Weights of a small GPT-style language model, trained from scratch on English Wikipedia.
Size: 13 layers, 13M parameters.
Each number is 128 + 32 x the weight over its row's rms, rounded and kept within 0 to 255. Layers, rows and columns count from 0. Numbers have three digits each. The size before them is the row's rms in percent of the matrix's.

# up: layer 3 MLP up, 1024x256, rms 0.126, rows 689-741, columns 0-127
# down: layer 3 MLP down (transposed), 1024x256, rms 0.128, rows 689-740, columns 0-127
up689 098:163147168140102124111165089125119146150117145100116102132104117105198142148158124180085051077151139113114133141140128139108149165169147167065104144118107165094197091140120152096182071134164118173133079129129143164110167059186175132087154152160165127122168147157124157149137092102082106151096119121117171118113112083161109114150117123170179181138071147096126117106148086115077119151177
down689 102:129148163100135171099103129147141141168132113152138174164095101143089128115122118127168168169123137094164092119114079132118107121139191139114116116107199052095138091139204165142089151104174147106136152135108074172130112112079076050149120110116113127169075107157124126099090166119138194136184072133147168209060118144120129176088128094098103113121134146115102171138177089133111145094107
up690 100:170155083070092137118122130111101089195139097129100069094178173131129135117119132154105140126116117153101135154118165096146132106132111140156121123097109176158179106103075118135176123108190149097097112161143079139158120137156190136121134183077143054094195139131096152151192105090069131181085146156163157206116136115107134181138065150079137051139159143090126111150065128158136094189114
down690 107:177132104158085086130141093089131127123128103148170163114104126170123196161162131103128165200175146076162143114101151159096062122073156116124093106184114137140152174155154135105168125130092110155097125147137096037179128160116148139101073118086170152151160076096104180165153023138085084162134134167080172097110121090203131080136090146150121150145105104132173124127147128143119125127128
up691 088:144171138162151125125157070163107078113136110103123176153058111158202113165169164068130144045129101077151186151159188155117118163120158180158204091128032112115137153098120150102185109137143137140135146016137180144078093111114097108144113134113122152100093106153055099136170109099129163188099143156125120096094087119186111142103164165083145106104108162138096134116142171140122153116141
down691 085:174158106107130179163128107115129137173091121108132096070101118131065149165108176113131141120157121080159191138125140154119128155125135130190087150176168134106120134135134117177129130141106181134113115122105187150159109142151127176118114173144161070047132200055116138158134223158128146116098100065131128151163158115128160102118115116140190135129176113048061173111098132132137130135125
up692 106:176103152115117141083115093102146130092121145143153154131172116124104122126132139156113113172122101166131150097030074106156125188118137130169145158168118162090180106124132068127095145125153132164084167133119119132120169138176113186133145132146092114148170144123119136085122135209107112165147145093087091169134151110155102059092128212097140169156160166145153166182112183150121125119113
down692 110:115174146102134085165163137156156155185090116126120093122080140142156096117161166144118120115142121140156111123182151118124112143153113108113119116117140115129128140135114160132136131131139122120121116155130125167104134100112147108184098125151088130130114101099110141122130255114138135118106104152117120103119112116136147113139117125157144131100160108137113096095136092119097139104124
up693 103:161095111138126142140115111129148135148171129144113059120100189106123103101099061105113104182096137145070073191085041096152142159190156145155163095189078174125191124120154146135119141149189068144130124152125076164171114156082085072152103179166081125116207168197099176076170121133108069164128126120085098178195181107133073140111120174128198169184154102125197158092090154150110120133139
down693 103:154092163093102168157164109139181064132138104127147120172102136109125118105158188143111101104172099140136110059184181169114133101080085128089099140116113093160195133150100133106162173090163153115130105121168191080116146073118114165180109098074161167182145107120170135176147071119162149099128094139176185138098104120145165134125141131061100027118125175137145092118148116151143100092177
up694 100:104102161174126080191165067139138102092150120122155118118168092131133109093160181117171104150132127123159160133147117095117147127136194131107151143091124124152113141115085144174137047128137240114081129127079125074109157098156118123105140176151159181145130123187062067117127113141078106144158098124149081167143104110153097134162108120051132164182149106122100163110114184109150126147135
down694 102:121072097117166176109031117135103093146114120168119128132126123124180116148084146076107135123130116097154091185133166116105097143141061083098113140092135088176149136124119101169091192164160153109119176152131114086105128148142174121111168169137128164144114112070179197106043117148127111093112122095131135182114117077095110182154176101066061154171152096091134106129083140147134108160149
up695 098:086141174161092144167214153123133110140152112152164122132119152134095172128119108074156154113135115105115092143103150139160096134110142168130189141083113120107078124184102088123127092148102170188154112106140123121127140111155121115150184093052086163131110105127122122095145111139092144091101105107113131126080123119126070123160117183093130113118144060095075137143142140086103188126128
down695 096:102130126081122077086088147117120122113108100110078101111097154126140084163119116134132130120079134101160067164112096063101149165155125167113122123113148166173126142081146188156107159105152101093103109076134154158122114140100135155144140090142126144171115080127180120125101133119179135156036094140102178126122128213129177172152164106125120137149122169109097144140146120180181114088106
up696 107:224104184109151150106178118139139146110114108115128054092121136143184065127150153167108103219179118144104140151053136105126158111118191163074155096096091100141155160125095113129085133137146098189210120175083125179163142156148131117130140108156080081112166120152156123074162097090126150116135145148103112163163125108163134141095152143074162157155211124160115152162085118115142108191112
down696 099:225094164110105131136176180103074137083183126130120130208093177158051091117047167123134145114117178108085133094161173123178130116117091139096148092153126071101114135127117107091128143116117094122117137137177095153167178135132139127119086164111103121181086120155134103117134151109142146082138156079154153110089090138084120115117131119177115137167171123135101183096124132140208103142106
up697 096:146136109127139143109101110173130158109148135106135130069152065179123121166216116087063122108142136076151117094088106119134111098134098152146142075109090155171162096148144152085113105105148186161073135132123147124102144154111067097132120145170082141130087126125176152171222119101096105146104129124154125080174123101143125089103188129171122161085177102106092141114163116109092132119139
down697 098:150127077133132080171126080123103114136127086164184120141082178129147152143064167114076104126166147149121114191146140093143125064144146059112119166163126139092076153164143071163121183131100066125172103122122143127117165128121131109136103117080187085073113116120077091098094022072138109130092141110114153154089068169088133194174099133141157130208077138131200159103110126124130140113092
up698 093:133081138100179083157109121106121173223157137150087083149107150121051137152143104159123151176150159179125104145060121117188154179099154129140122111145155145102148075132154088142160063071094111123116168091132145163157135140102097151101101166132144125126107141170093188088093118132083135128176149121128041137133143162144099134112064171135113123145170090115153062125159093114090151108139
down698 092:145143118157097155112111165124122071067128120116184152085080123134227144128217141119097128132137102075114138139131098189058153064111085135147121122128090118129129196151161121089145121114187148142125071086123161091120122159150093144108084127134172080132131128092146136161128089100105081094074115140125118079090112084106151169100137145125139103130131115100107126147112152157154148149116
up699 105:124183138144123123150126132133150133087083122163151141170140109135153089104107161087101168116219096135147147122108096066119109057194112204069127162151126147102139116101138100114099117160116131141122096142091151130203188106103173115143187125118112144172196119151130142122243092150082127110124124120141090148187158139157127124123089079047111095100141113106157141176122140090175095163124
down699 110:145055090127140134131064066137170150046094176129116124069125130169134073121146115128115144120181137100189141123136130118150129114125091053114132098125132121158123118150128179116109187091168126107154119111102164174151166066121176068142089084148088158123129153148115117087096033180179095170158161172100115086176113072143058119101143054085164124090133161125143107140147121175128095149142
up700 100:117174152155115101160100097146142119097147102154118106100103121127145121095085115166130122131186090115113113149148163081071127119151135065027085201124129103094132112188183138065136136158155153113150162168124166148178144108204124101118172115157215180140188155119152093128141112122187098144139140073127101157148177071106097117160078113119155148093165156150139113125111132072159118178123
down700 104:170107170093118095108115136137085085188128118156141103118101101090132092103147164123079115128099108139107133041135114123119130089186105104146128131085168120188127140206208108185138137075135071137168145156147119144131121103220133187130123093189174200114105158095145117102151097094112140090127091111150158142122133141129119147100171114139138131124123097133144179127132146148132149197130
up701 100:140146166119112159170131108111133080158127155151138129094150129134138127081138086139086092121176138144074196175153100113181180146157128094148160127090117102176162079151103158133129148133143141119113111130109164161164124144151120105103167141107103125111143132131160119147147120120129122127067117136183186090150142090127094149148107136121176069103111139050135089145098123095100138191148
down701 099:145105074108120103104091187109144152103134091102071099107138127145112135156150106151095170174162104135141122137110139165056086071089082132144118141169183171126096094109181179130120140109151137151071109125087185165127112113107135151142089157123135148175111098141078099083193160138116147091104116128072116154111118091122141191139096198172118184160158173188150164145147142151135083082121
up702 102:137083130136143102078072068200106101119159177129128159109178142149118086143121110158131156163117092153131121163120102150141085097212156175147119141138138161151088114105070062066141089152098105089130089159096093145171124104174156128116141111211139151115117189122081131124140102093147164218086117126106109092115154088141114164083116067109157155120162144130099130091135148187099114105154
down702 106:119112127141144170164154176110152079117086088148152108091116100135200166150142143184072109129119160109145109103120181110123173174111098110105166125061117091209194076142167104105132117133123146167144175097119084106070131137160158162132094097149179135118085128201101094122086065174111125148151095099064152093135113135053097151085141097125125068147139099079162074131124091146144116126125
up703 094:114161108162165150072128126158081137097116139153130134118076107174144151207104172081154090145113151121146106111059166136130162090147135118073099044107100113163184158121188070136133113166116179119119067098121092147142097152108103089156171111134125120175122161124103145115155119112043135101082094132185146110107163107129179171164138139152165109152136103129198105154115078103113138139125
down703 092:124095170073124081195141151152115135119178061097097151127150116112089088044156073180107133151119091112075112150133093128117122157113148147150148177114151160089119175158082146124083151105155110151130141152147192116090167136140102150097137138166183092111106066137156175173093104094214095131165134155088135164167139138119148132148158097071109170133131109090050126109093198130160093103114
up704 098:199117135119132175145166113143213095156115179137127130097129142117170082179105140060103174091176121218120119130127076168163085156109159112138140170102139116131165152129169143105165162116129136096108131132108121086062136173171112144135143118096125108142173172117116176113120102152088123129147142114184052124139128163141116079132093093096113119127179071137141150132115119094131173133081
down704 089:075140132089128099129150185126112105099112152149154119087064137101157109098139083171114087068097144172157157136173149151102093184117170140121188135074129123085107126108079143097160107106110072136149097065140162135153152080080159158179162124130101128114141132110159101119148157125092054133057125128167166174138145146189147149111130132123155130149165164102192105098123074087178139102188
up705 099:116108105130143148098128027118149137097164122119114171100150120128149141150137155126148159169186065070105143156093117137136113169147156122123160181146060068131087097132176082160142132181106129127121127166135142125140130052139070105160148104140127118086119141191134180090124115121127079118126159083117170125149161108166133087093162159084131172120148103141134117159149127134132147134093
down705 105:132092101151082209168120111129084138188118166113136079194153150116105127138098131163162150115125168207155204060139144101139089081113117126181134099113129170125128121108107155160116122113118112144195110144077119103169190165166188127113153137124091151139142142136116126109126110139125125190140191155101150146162135125141115088072127131161149150121106168101108125078069171102139169125145
up706 099:119077153122171154175089135143163113160168081167148118151121144129061159171147108137150091127137155149105073065058177100154094139151100110122158164119139142159133142192139107114122177171108120153089125120178121143152089110120124173172134093103116129104161187109141093169076109132140155129182112110240107127112115089122114137142118110103124137079131130089113103122105151170087134119120
down706 102:156143156095128165121134141140091139114164148147139192108084155151082151035113157091160124059119084134130127099138149123169177089056141122112163116173077192156150133128195102130132159088138166110117081167104157089095173100097180101123095145160163113159161116129139059141082233146131074114133153131110151119162142095147132189150175096141127131066092155147122151099092155118145141086070
up707 100:084146110128106123165152080147084122101151194169155108139120161083138136135122143213103166116128090112076132122147114122139130153179155111121095096168121123112173110133207138124151025191153138131086127172137177115128159096111081180101177144167111129177148082139140135078168128099163112108106114116115115149149116101091062103179120153094145081158145165119044171083131108143100131165200
down707 100:120113155159115161092073097071143116195152115159150104126127100167141143163168110081154062088143159167164225169151098201152195094100149114152165107099162133070141134150138072109132164102130166101111116066175162135110092161112127087218130132132122099117140150168134107154065041085135091178146111076130120134146110149132186092136099153075124118175099111174185115144172094129104091118092
up708 091:126115110110088066131153099113085131156122141154070099120142085203124076099130165114156159127134115149086146102093108146105103194107146176127210177124107218044135175163098104103183144123141195115050152108115103112103172121119149165141108206122142130136156175108047116103085120141094133119141156119104124194128143121198057080119134093121129191103157147132098212177122119125148122125144
down708 090:135093114135160164180147119182156132157114108134073124128071123065119196128154080041127093165160126154128116115120132093177125120130105054135047161134154126169120138119123108119057179111160176137167113160156125094196143104115175097093162120180132186075158091161178173164136109150161123053175127106192137124147146135132098140077176114127111098124143149124115091112133125144122133094118
up709 100:116105109118154039091135105119084136165087145172039128161139095106176113114136091147107166124119147122089205138133144113141102101150148171139150124098045136180152120173052108106159137127134072144082081155148140179109147105129127147111146196162147135109166145156107142114132097167146151194086135095128103161098119058115081129154153156127182135164121129153066154131112147165120073160147
down709 103:185144120132161164145105059078150123170170126134171130072135064146060087128061201088159112157113158190129106114170117114155112197119073155144094127116183143091164151162144148193114116142044213122115111173110139078166095149116145114113111088106129150120125158094157140095114113088095109112172144141146157130178141187160165169152100196152124171112142157181150139103111144112128118111139
up710 095:138094176087215159095127119178107156184171115110115158137089123129176154128157119187162109170118091105154145131114112094140128142144120060083152190137085089173154134155103092076133104162169108112140075148125090192130150128180176111096141094162113133075091091160126167070156107203142087103158146161104093117090129169108106138082140120106155163130112065134179094124143176141069086128155
down710 094:109149088229144135125110082132124142101067157121088114153218106077122115164096085069114104099119118116121139175123112166102128178138196158107113112163135140085148158110097169202133122183048145115114170153144094130165105116141104102169171135078116147163132147127132187147108113099158104115128126142128160112112102109175122101140122155095107083143116122174111145122100100137145179104145
up711 103:123081129087112117159140128174170075088155107112157086098176137114102132229127085169128182128108122086107116196081157132141165147154099100143120127120126107089122064121151129108182099212131124164079092166153128140188105119090146130144116139131201160136119225109134107152118112193124157175163176141185119166134142158094070150179146163133145091042138125111126101120157104140101111171155
down711 101:113152086087155175080129109136142191184088128147078131080155086172072102050124084171076153170170108157136113095146108078158063048146102102094097114205133102156162091113110120135135156165132164072127138155114144182126141101181092162129104114165141057160097073151121101157143195092150183078119152124149075136112151118087143176168137160135142116164108120124146131112100130117103122067115
up712 098:090167211133101139132135107142144147166131158124108092083166135176197136157121149127122221133153133107198110119120166108111114131120116124151135091142116104165115089146087080168133134133130136131117133105118106127119125094152101193199116112132089098065128093089092131111128124160131126143055081134141158130121168023116081167149154149137122058144185133156129140122105088125053181152109
down712 098:184082057209146134137122213138091167128136105101117154091141127126055113122111179134131118149114100181078117137119114109140136132110128087122156135165157131131134138172164139075110138169145129214167128157135134149149104145132134082062097120081176195193106163126140156144153119110093102139101129114131037143161099110166134114109135129148178123112165093127190133163155184108122086111145
up713 092:082173093105145081171176107142083065093125136100123129095162122135225127145174135186159117095114121150151125132163126196126093171201144190167079120124076197144161160157187111094126132114140159115126086097066141129093135063154156160161128108089128124084106119146099175097092137150138092111107123121119116135101109173114068110109127146106129149151127144125098156165164152128145081144190
down713 089:124123194090090158145120137090180174138172083083095149130132154118046130100143093073144166144085132115143127117136122146129152106053137133115184118162149069151133076118122154128087128159156063164137158121170077119177175142163099161098122113124152128190154154106166102141155135075095138155107140152148096106123131122142136119140136097144116080092175094169087138161117137153161185115081
up714 100:121132115152112049103065128139146108143153210103179128144113095149114065161137136110136145124090058109089105152117107095134149108126160138095133137156099182080171134153094159091091124150148078129100084178111161117176222123111135144090141139123159149094077136189171122134133110080104074215140150117151089139213160102152101154101158154118102144085121149111133157167149096169139108148180
down714 103:137163157112171129214173165090151163137145137097078077184120076123168184143182121163135158094117072127142154109076126101139140133133105145166124186107110086141118123127134157132155074150187078062098104101155161117113087117110102125105079096064145095201156107145078155098127146138126119120081134186099169076088126132080135097143118070115133103088116121122166144096073117189142164100162
up715 098:156113139070124173156128120161189142142173100126088145157182143115169167206117127106113134099110113162122140077118130143086104137137119059098163118100121103139080108169136106183077092142134136166193097160177122133146117122137120147208074077141201157081107112156092109097109124134090102134152152103161117157116107141100094124087107142112154123137113160146146165107141119063127154136120
down715 093:104170114095129143135138153097069095135109118116118092127164113134080129159165091077102099151163107107102114191147119150155122133152138170113123113160141105122125163116124147146173102125104127136110154054127119087172167123152165129081123154044120098210132105107162121156062199154138122090114111137064138120176136152169132149172134110127088131142169128114111107132119189144115127187085
up716 101:185038148156128111136184112144184109097180163115095074156164177152112084110107079141180105147122141103158102142126180151129137156109105142131087133180152127166123125121134113147073117133152134076108079119131121155079108198149110179144124172126145097120147130084122152133191129109141177094116127118101075198210110150149117131100091195157133141156138107090189121142101092160125140176067
down716 095:112216085113149095155172158123129213158126104127168148135128081135143112111164139141113171102105153160110143096175131048075120071149136125123164150106142100164134103121114094180157143162079095186141111141125109158183130063092149125158139147178091114131097117138119122051089185131111149086142085180059123110089179115108080118132155148164159108147110108171146162107143140100113094111129
up717 093:121126123098107110201094129107116111133155149138120103113038098102113135171131108187087095092147139186110106147160157093155148140125112126074107121125101176091135136118166135143090093133147087117141152093161134098146150092204167129171118137139122198103168122137143148104034104120121121121150178103170113131152130115154111131149095086113168180144127127147155147140159130130143144125106
down717 090:160099136119172167038166152140115121128101179193092146096138179150111114113089113121129173185098099119133070118110157131112112134123140155137153179109103125112060152141083109134140176111099146167178150083113097144128056154054124111176140162077132146111119199112125119138155131142138137121109123128092112113137121149154184178078205145154062103114136117089082123085112196124108150106091
up718 097:145144111162167124165092119209149145139111128151143082175155114086135114091121155144079130108192069147082093106104090186125112157146140131095139139087126127146123148146126120114106127156098119079148153073098126148100112114186128175100146094107150112117165044115164109140128127119108190161143172097153088140124081090120109162133117085113105174136168158049142069134139130074106098156129
down718 092:126186108097071119152084068063112113106106114072103116178118179165119154130100082097159113104120078109205149099086124088076101138143140179135159126161129081128138140140121181157099087148168116154080149170171112160093131187101141102147164123155117109161132153149134119147168083099174116073133090166120137082094166179142080122113135137124199099110068175161130121160131106126174176117142
up719 096:115082169115155065112151095132136135139131070159096124170175087140097105108155101168107140138140140130172134104143098162109109195117151146168145144188095194171123137130145133130149115183119159089122152125136193134094150150153077161119135160115167106121105138130161147140109115134133067134179146149178109125156111169163140145111095170106165127122150125062120116213135143115164091148084
down719 097:157093111154124078096109161119120094141167110112141161130104145134120115144102149062083091104139145092157117097079115088171143072081096141126091177073201096140050092161130112130095176095126128213091133095137125145115217120133182152071098134172158194122114152088130146124109195083165141139160080096122133115124179140074152115150136098124097124142131165131073171119097111210155124126115
up720 096:151125142163121068070103124185047145125173108084112124162122113139102141200171107126103107124094093141080149162111080089077099099120181096113120062142108129139127080123160149104121117139168083130129125129177155124084148090151114109126111133103155165099113218180082151089168091127167171126083167110169070114091131121114113106132129045109165133181130101123133137105144146108079187158136
down720 099:132168126119115177137199116137078172150097114223117126140143169167125108083122142097161083144124197069146158062120152153149142150049124164099125183151150113161151116109089033170090163145168156122062125103089184118224103119099133146137144103095102129100107094057141131139145133114100151104161171120134131170217131097137176088190097181152144154099124140149136139114124173096104084095109
up721 090:100114139092085133139133056133112141174101108135144139153117098177147120130150162093113089135127141100156132105084174142075121146105156148146141121172116210072144136158105122046119104125145135160114126111087133094082108135173148108155070210169101089148119132121067186136152094084155099151142228121092080121094127129192156123083048124119199142086136135171112184171136121132119091104149
down721 088:086137115149166167130155153139134132073165133145107113177137151082125159105145130117099108124089113132114141156081078128075097175154165130107080157080157139226137122161119147162089119160172170110167140161177127140083098181112080109155151102157128116086146128151105173119077244139134190131142071151090126109162127162155119101162153109143118119146213105048127146123076160128097170141062
up722 089:132125160132143162109154110150106135112078116179083100106163174149210126070152144154164161116150113144119168175139094110109149105127115082128099112147031163127125180109097114115132164116162117114126085144111113113157099050144137147156153126147067163125147087113073108186188124101145129090136139146119185145082104166183111123138127127097143109124107153062142113124081151144073153204145
down722 085:132124066127104105168162153147162106123104164085100118167124111094152159164173071097106156106146091083108071128124150159108110118129154185122187104124154072161138060136141122170144127108089125135151130138210142051160127117076119140097135131106157094187103105086130151074062147146136122139142160149138090060142143089069088189149095091103106107179114113169137119093145151118157065131112
up723 107:143139161091107112116081147142183083158166196175103105087146211168117139105078180107149139157152098102128123129137126146094153166183165173093133175138163102138154112157140135108090160112088164065132096111152088118075078162135146092154137165101132121150154165100087105133132112144013091094108139102051117137109159116174131157082110182126150136080106063098116191084075122100140143193188
down723 106:122126148109177120170131125183081178121083082188123130160136166131138063173059110100156153193176143102092116105121119100150134122099149164140095115124133143159137164119072123119097172094159136144075160094118102182156132070165113118056201152117163122159126090106132094078114097072115128206145116093115087132172146139125082059133119029089091195138131119133145146104114134134148142158120
up724 104:121059096197158106147155087098133098146147149178133145184141115107162190140136116139131131115163067118174128161086160116148128142163207161109080125124117141112142181126102155106109100161176104135111051109129099137129165091160192103148137149111101086158195161112146140124045104140078091118173163135135041143143123081140112149102090192090130152091135125120158111153093093138153134158142
down724 108:108134140109105131135099116191126118093128088137147087087064140125129095146121117134100105096134131138112127130110099109106157157196139115146076126136125070122130134127168025151186090098095114166162133143127155123143157128095141177103149123108174193075086129162097121116075126166154104178097189164168140129057191128074144087182166082133086127099059197129111107129145105124133164136105
up725 103:123127117167106117097129110129105133142130081143146177104066101086132129160151128053155088136162151114127169121110084165118115150135136214130188201106101152169104106176139145111163133083108118123160079156144093181130086111132079096138128159113133133153138113161097122094146116169108108130050136102154086165111120141113089157100200171133210129162104059175161159149094137140130155138113
down725 108:131137104130152128131119111081092175095105150191117125171160157176211148110129127150162104130146120133119131115156192065131150167098153068118112072194136170146101162078162124088142143095114133115141138114157183121173153140052115110195146160092155116056208115177109154119111070090186116132176120143076142118165169149120183125128069114108139134176138176136109108162119107109144134112126
up726 097:177067180121188213090131108213094135150140117088162110075158151139072152192137092086149147126152138069142128166113134075139134153113114123151127161129093129118157147112199072136125110157078093093150114144131181146124122127143121154104138157083176132140126153122134130116167093145194106137187112100139160167104138045161129110124088103085122159072105061177157099144151130162136143193143
down726 095:118141137152145086145147145094160122109122157151099181100150074056125109097077081199161168122154114087111103102086152087164102103154120144137203067140142126124089109177070090135131140105171127164135115122084104171132136147221118148086123109194092144104136094132121093111120156120132133154129181141182165107157158182099141167074146168176173109158154160138137078151060189170128117167148
up727 101:149093052110107114120106138158132062127099103134151028068121132135111103164150075053116141094163171079064172136093132114041152136148115144116211189125100149155118108127146094183093085120130120202176118126086160146190181152099097115081083124104145160145132125117128116121131120080136122128074125111153097178135198137113108180102121167125137181100123094152187183127110102145156139152159
down727 103:114106166143130144171202186136143130109122165131158125136149105133099121064130172073116129167152115101143073123131107130169106089125107165178127141141133128123135110055134165131111169177133121094142087141076128097058153148196155132210168109127131143094083139082128196123143120126137172125154143153104110161167052138118134083108127093200129159099101181113114151140125131104169141132130
up728 105:160174111106118147124144128121137139145141202118118094104194118234127120115181116138164085151170112138117076099153158124150121162145114136092124127128093114067113130124146138120118133146151121125137105110078140102121083127155134113131018106087136165094185154126142143137113093150092065094172170111123076118099154089132103105174075103114067149110090131127069095149177136083153144141142
down728 107:106118121090051081111152115117114154097098098138108149121089154141159190091152114155183105106102190154119099107123118221077124102091141055184127153107112098078149191092152075117166114158127095134110116127150068067131068107178140134123161154148145119113136174189079112150086144110092083155078153135161064124137097107180112134208186128109132079137108159131117135145136142147160126161111
up729 100:149158152090153155096077139163110118131156109142079125130091130106141148154163120091158110156175088172154089162140145136113102092084152071091156091079118121152100165162171111071117128170094121130119124178155093149131099121153157134112125158106128074148085145130143119167178105124138129138141136128125076140165106161194149159078133129153141144084145057111130087136120121112091094120097
down729 098:109096137149057119131148159082226125096098165131131133142151149160113067131126167161106131052128112116096147140098142186172143119133100111151121170143119122098091068140090185114117143106119160054108089127113091088126178109200097157138149060149089118122125111128157144159139177126123167135110164050063132141098154096110114114190144105201115110155112173125159122135125099086101151117110
up730 099:122132129071199117109121097245136024103187092128138132127125117104090161136125124164112108144119183131111073108120079126124136103153152085164225136027115116172166105133102122125064135163120097102108146184132080142132162135084117087130155086096107135161095171100147087139098097142104154159069164140131157136094159080127096085134124184178128059126142088153105096178108139132114150123128
down730 095:120146189154124109137092089071099197068109154161154096175139156129129185124097085122146172113126108167100166095146121122119162170135141129076079086104111189121093118133089126147123131092121197091069097084118065151122117083133084155152140091103183142081105129156146092157150150085189134133162054091143151098111145177137122109123137107082122114124131175098117142085136078165057124206131
up731 099:131160142090097169140096152163187124189108137107124124137132203146162125123169064067139146084168078153128128131130147206114127105146113124094255093108086103101116125105157078174077124155184060109155123106127138168133105145150125098150131184117144063114145167146133119084140120163137093106098061124121130163110178116132132143106093177106095091094065109136106161107119147145113151143108
down731 096:136127128144135118097158115103084087133161087056122101089082053134056086069145189160140099177096109117158147144151112100158094145171116107166077107109127115101166158149124189116163106121122116153134155134155128127126158188126116109095132132209157096123065094108121120157152131117165144117127168131096082135162129126111154076104188072156179196078166152142140117140149101162100135127102
up732 097:174165166129077073199089085153168160130129141126157128143182096158125125113163201137122121112144132138147124131141143158106143104182118114156107126105074182084181088160084130065051084098111134136130111086143176071096084175117126165152100183098131129198113086172116210118171107083157101178121103161112116112124118123130116090076085087128146127128112105140068101123100092149121067117147
down732 098:058076043107106159145140091128135088100163120165161121099144149129191091100141123169160112109137171114132116157181089221079187115141140093088149119065058091141085144151095101135145139141089137132105127120124077106104179074133091121157099138136120170140148146189105139152142151140180113118129108130144195119116125077166119126081136101155126113161124118128133119132124127100140123121061
up733 109:143086108116094080157120119139172058109131098126124143123129123119163153153137113096104137143179108124119140187147155121131111205148086159108143126079134143065122088172196117160123156131160191104128110132113160108125208202148127107131117130182195148092106105141118090090150090105136167182095182137067146226125107126147119071112143147169107240073134080118191104183096101084119165155055
down733 111:116139089091112090104128179076095118128136106129086136092142124086097118152181134121121155160175105079106173154163131110074178105128146109110153110101097115170132119180125146117128188125141102115146143178102099091141114131158182144152102112197136073097107146156159160125121116148109111116088060121113237125130110155134138127144104134103113077174234112117129138185132123111133136113184
up734 100:152097142095091119077121165151090126104133131152076115135163161132145055158128135079136136162087126097128109179115122132160081082123110156141131131158057183156137175203109133118109176106102129131160108084123120125135097147127143143084119159074110150145158179165113110111147118139080196161114107069159111203168124110169101168100130122085161084145112145102104164154118135147108134126153
down734 105:161085121121109170169160091112108108174131138107109110145086155120126170105182139128142117151153072142076143109128098148125138184122149146192120127094151101133156120118137088154096100135176140119105122143165121164130115114114157149105126116163083118100202115146114167110096129137144129160146090136096070125101144216194160167149067132182144155114167146166142130140078098132147112141075
up735 101:119186093123126113064110170140142117098122192105146060099153097162128096113126090136069135097102087114133159151113154106150113118126158200143141112172107128127180177087096121091092128162159116084105116086061163117087066113102130177131147109124086083086118140127094206112121112152138138126131168164186150099142119129107103142125098134078140099117146149128103157125146119084079138132151
down735 095:124083130118166086166150142096101108094135119137091105159081128141140105138085147102084071104082121169108139100132150113118167099150133096086097117183168144075151146118135145160123111139161115147095130165120107090155125108128199128122119193141112110122187106059107126142115153085144164112144117114127113100130145127111168156149110100142104149092089118136114117187137126175128109118122
up736 100:153168155045092081171170153159079148107110176147118094134079099196138101133166146135092122097156121118076093175154126123148088079104135133136105105108093186134150153102142147099138122117119126135063150105091146153152115132146101143181063127090081128131191082132110130097082078101092120154120183108181123145116092089165123084105086148087186173127161148168141149110124101072129159125063
down736 102:131157124110109147124183072110108148080114167119100129099134072091206140102097128119135149091130066115105113121102194096153166176177139104131131125167160099161099069156109194145065126085205156120123080109070125158132098127101069125090137126110137127200154039122104139114095203121151182127131066126168075119091096154131113113118126112135123098173046117138144126054148109110110161151110
up737 105:169142139144114149131106109140175107089164195102126143123148124125128102141114085142136050129135094171145079160114103139036127175123119138143158168105113162203127089136111111142109118085132195139134155173131131173155110170181164128088105119096085125111177089142124107124069120162122081107065161128153132165114184136096095135080169188123149151150168126123147137097088167100117125141035
down737 108:177175102117107151169142090076133160081068097151151101098196161111181060153217153116133164122149108118163152092168136189103103104118154128122174112122153118102186122075121107126174150147147113131131099163118183093102167135112130104102125121164190087148135162129108165066180069146126090108128086136121119108136115124120169137126128114203098125157089132174171122121112127155147103131139
up738 097:171154146141140175124120122142135130146108206100176098076156106152158062127154214151091126150201170133100162156160090136153083131089113108169124157137099093085184123101133120098152108116134157088184147128168167116071083134129134126130168152144089126104171199126090146104126103099130118114188126095117107114117124140139120111123097175110108176082129101113167065131104076043145126134125
down738 095:099177088148129177166128123107129139133147115136137155027103121123096183181098117137086102131086106159086129105151157100221138118097171145147182115133084162084097118083175152141183184090057124095176126118120118074118125088112143102138176134169144119170107105140135144131194160095061129152052091114077123122147132112069044163112158158164157130073121197119120138106160057193147129087126
up739 100:111115147042087075170092083186155107067155216126137090145118057151160124129124139175102165117137164145149132163166095127114168102179095098151088158190104194109166113106075098082167186163130180125128094111101143158117138082144133164166081101122129097111138131131068106135097106108116130169190178141148178111129158135097092070159127156111159128096160132125117127156153099157125068116120
down739 095:128094125120092205203168152139148113082099154147133156135150143100144164148122177116124102155135132137172128106108133137107125112117140100130160058166101088169128143140124169111082164161123149125147135196138090066158150086144135125135146130131153176108167122106139144106154143110173125114147128089160162100155148105162207114166118080139107096138122129124162099153116117087032084063138
up740 100:132211139110162203170100098130115175126186144150100107154159120180111099139079165069073168141141122078108119049117124134111099152135156094056122109118088093137142125126164112143188122162148133143177057171134124171174058113116123106140131130128146097124108116176147158127155124160039144088154080105191094151073155048113101146092111084069098138123113158129163146080144116108114134141130
down740 097:088154122142080128125166115143154071085119145141185111069096125105130121082067048139103119158062144194123121182180148131109127151141164047105143170118094121161090160155054160140110076169099056065113140087172097154117093161086145107128117162162175080138122116145122171102179199138125165147082133123098127064145153151179122101097163118112119108085119119122154086148109157150135206152135
up741 108:148164082119112098180095139145142060127104148112152124090171164173092081110110174145156110195167120090107033116100073177132126157187125180128146119151099157109116088144106143142090171163116160137110086088136120156148080157132150066166151161148092068112129128123150205110140100046150107167149188130100108139136189107125114135183148166087070167115114108137148086125121150140128097137142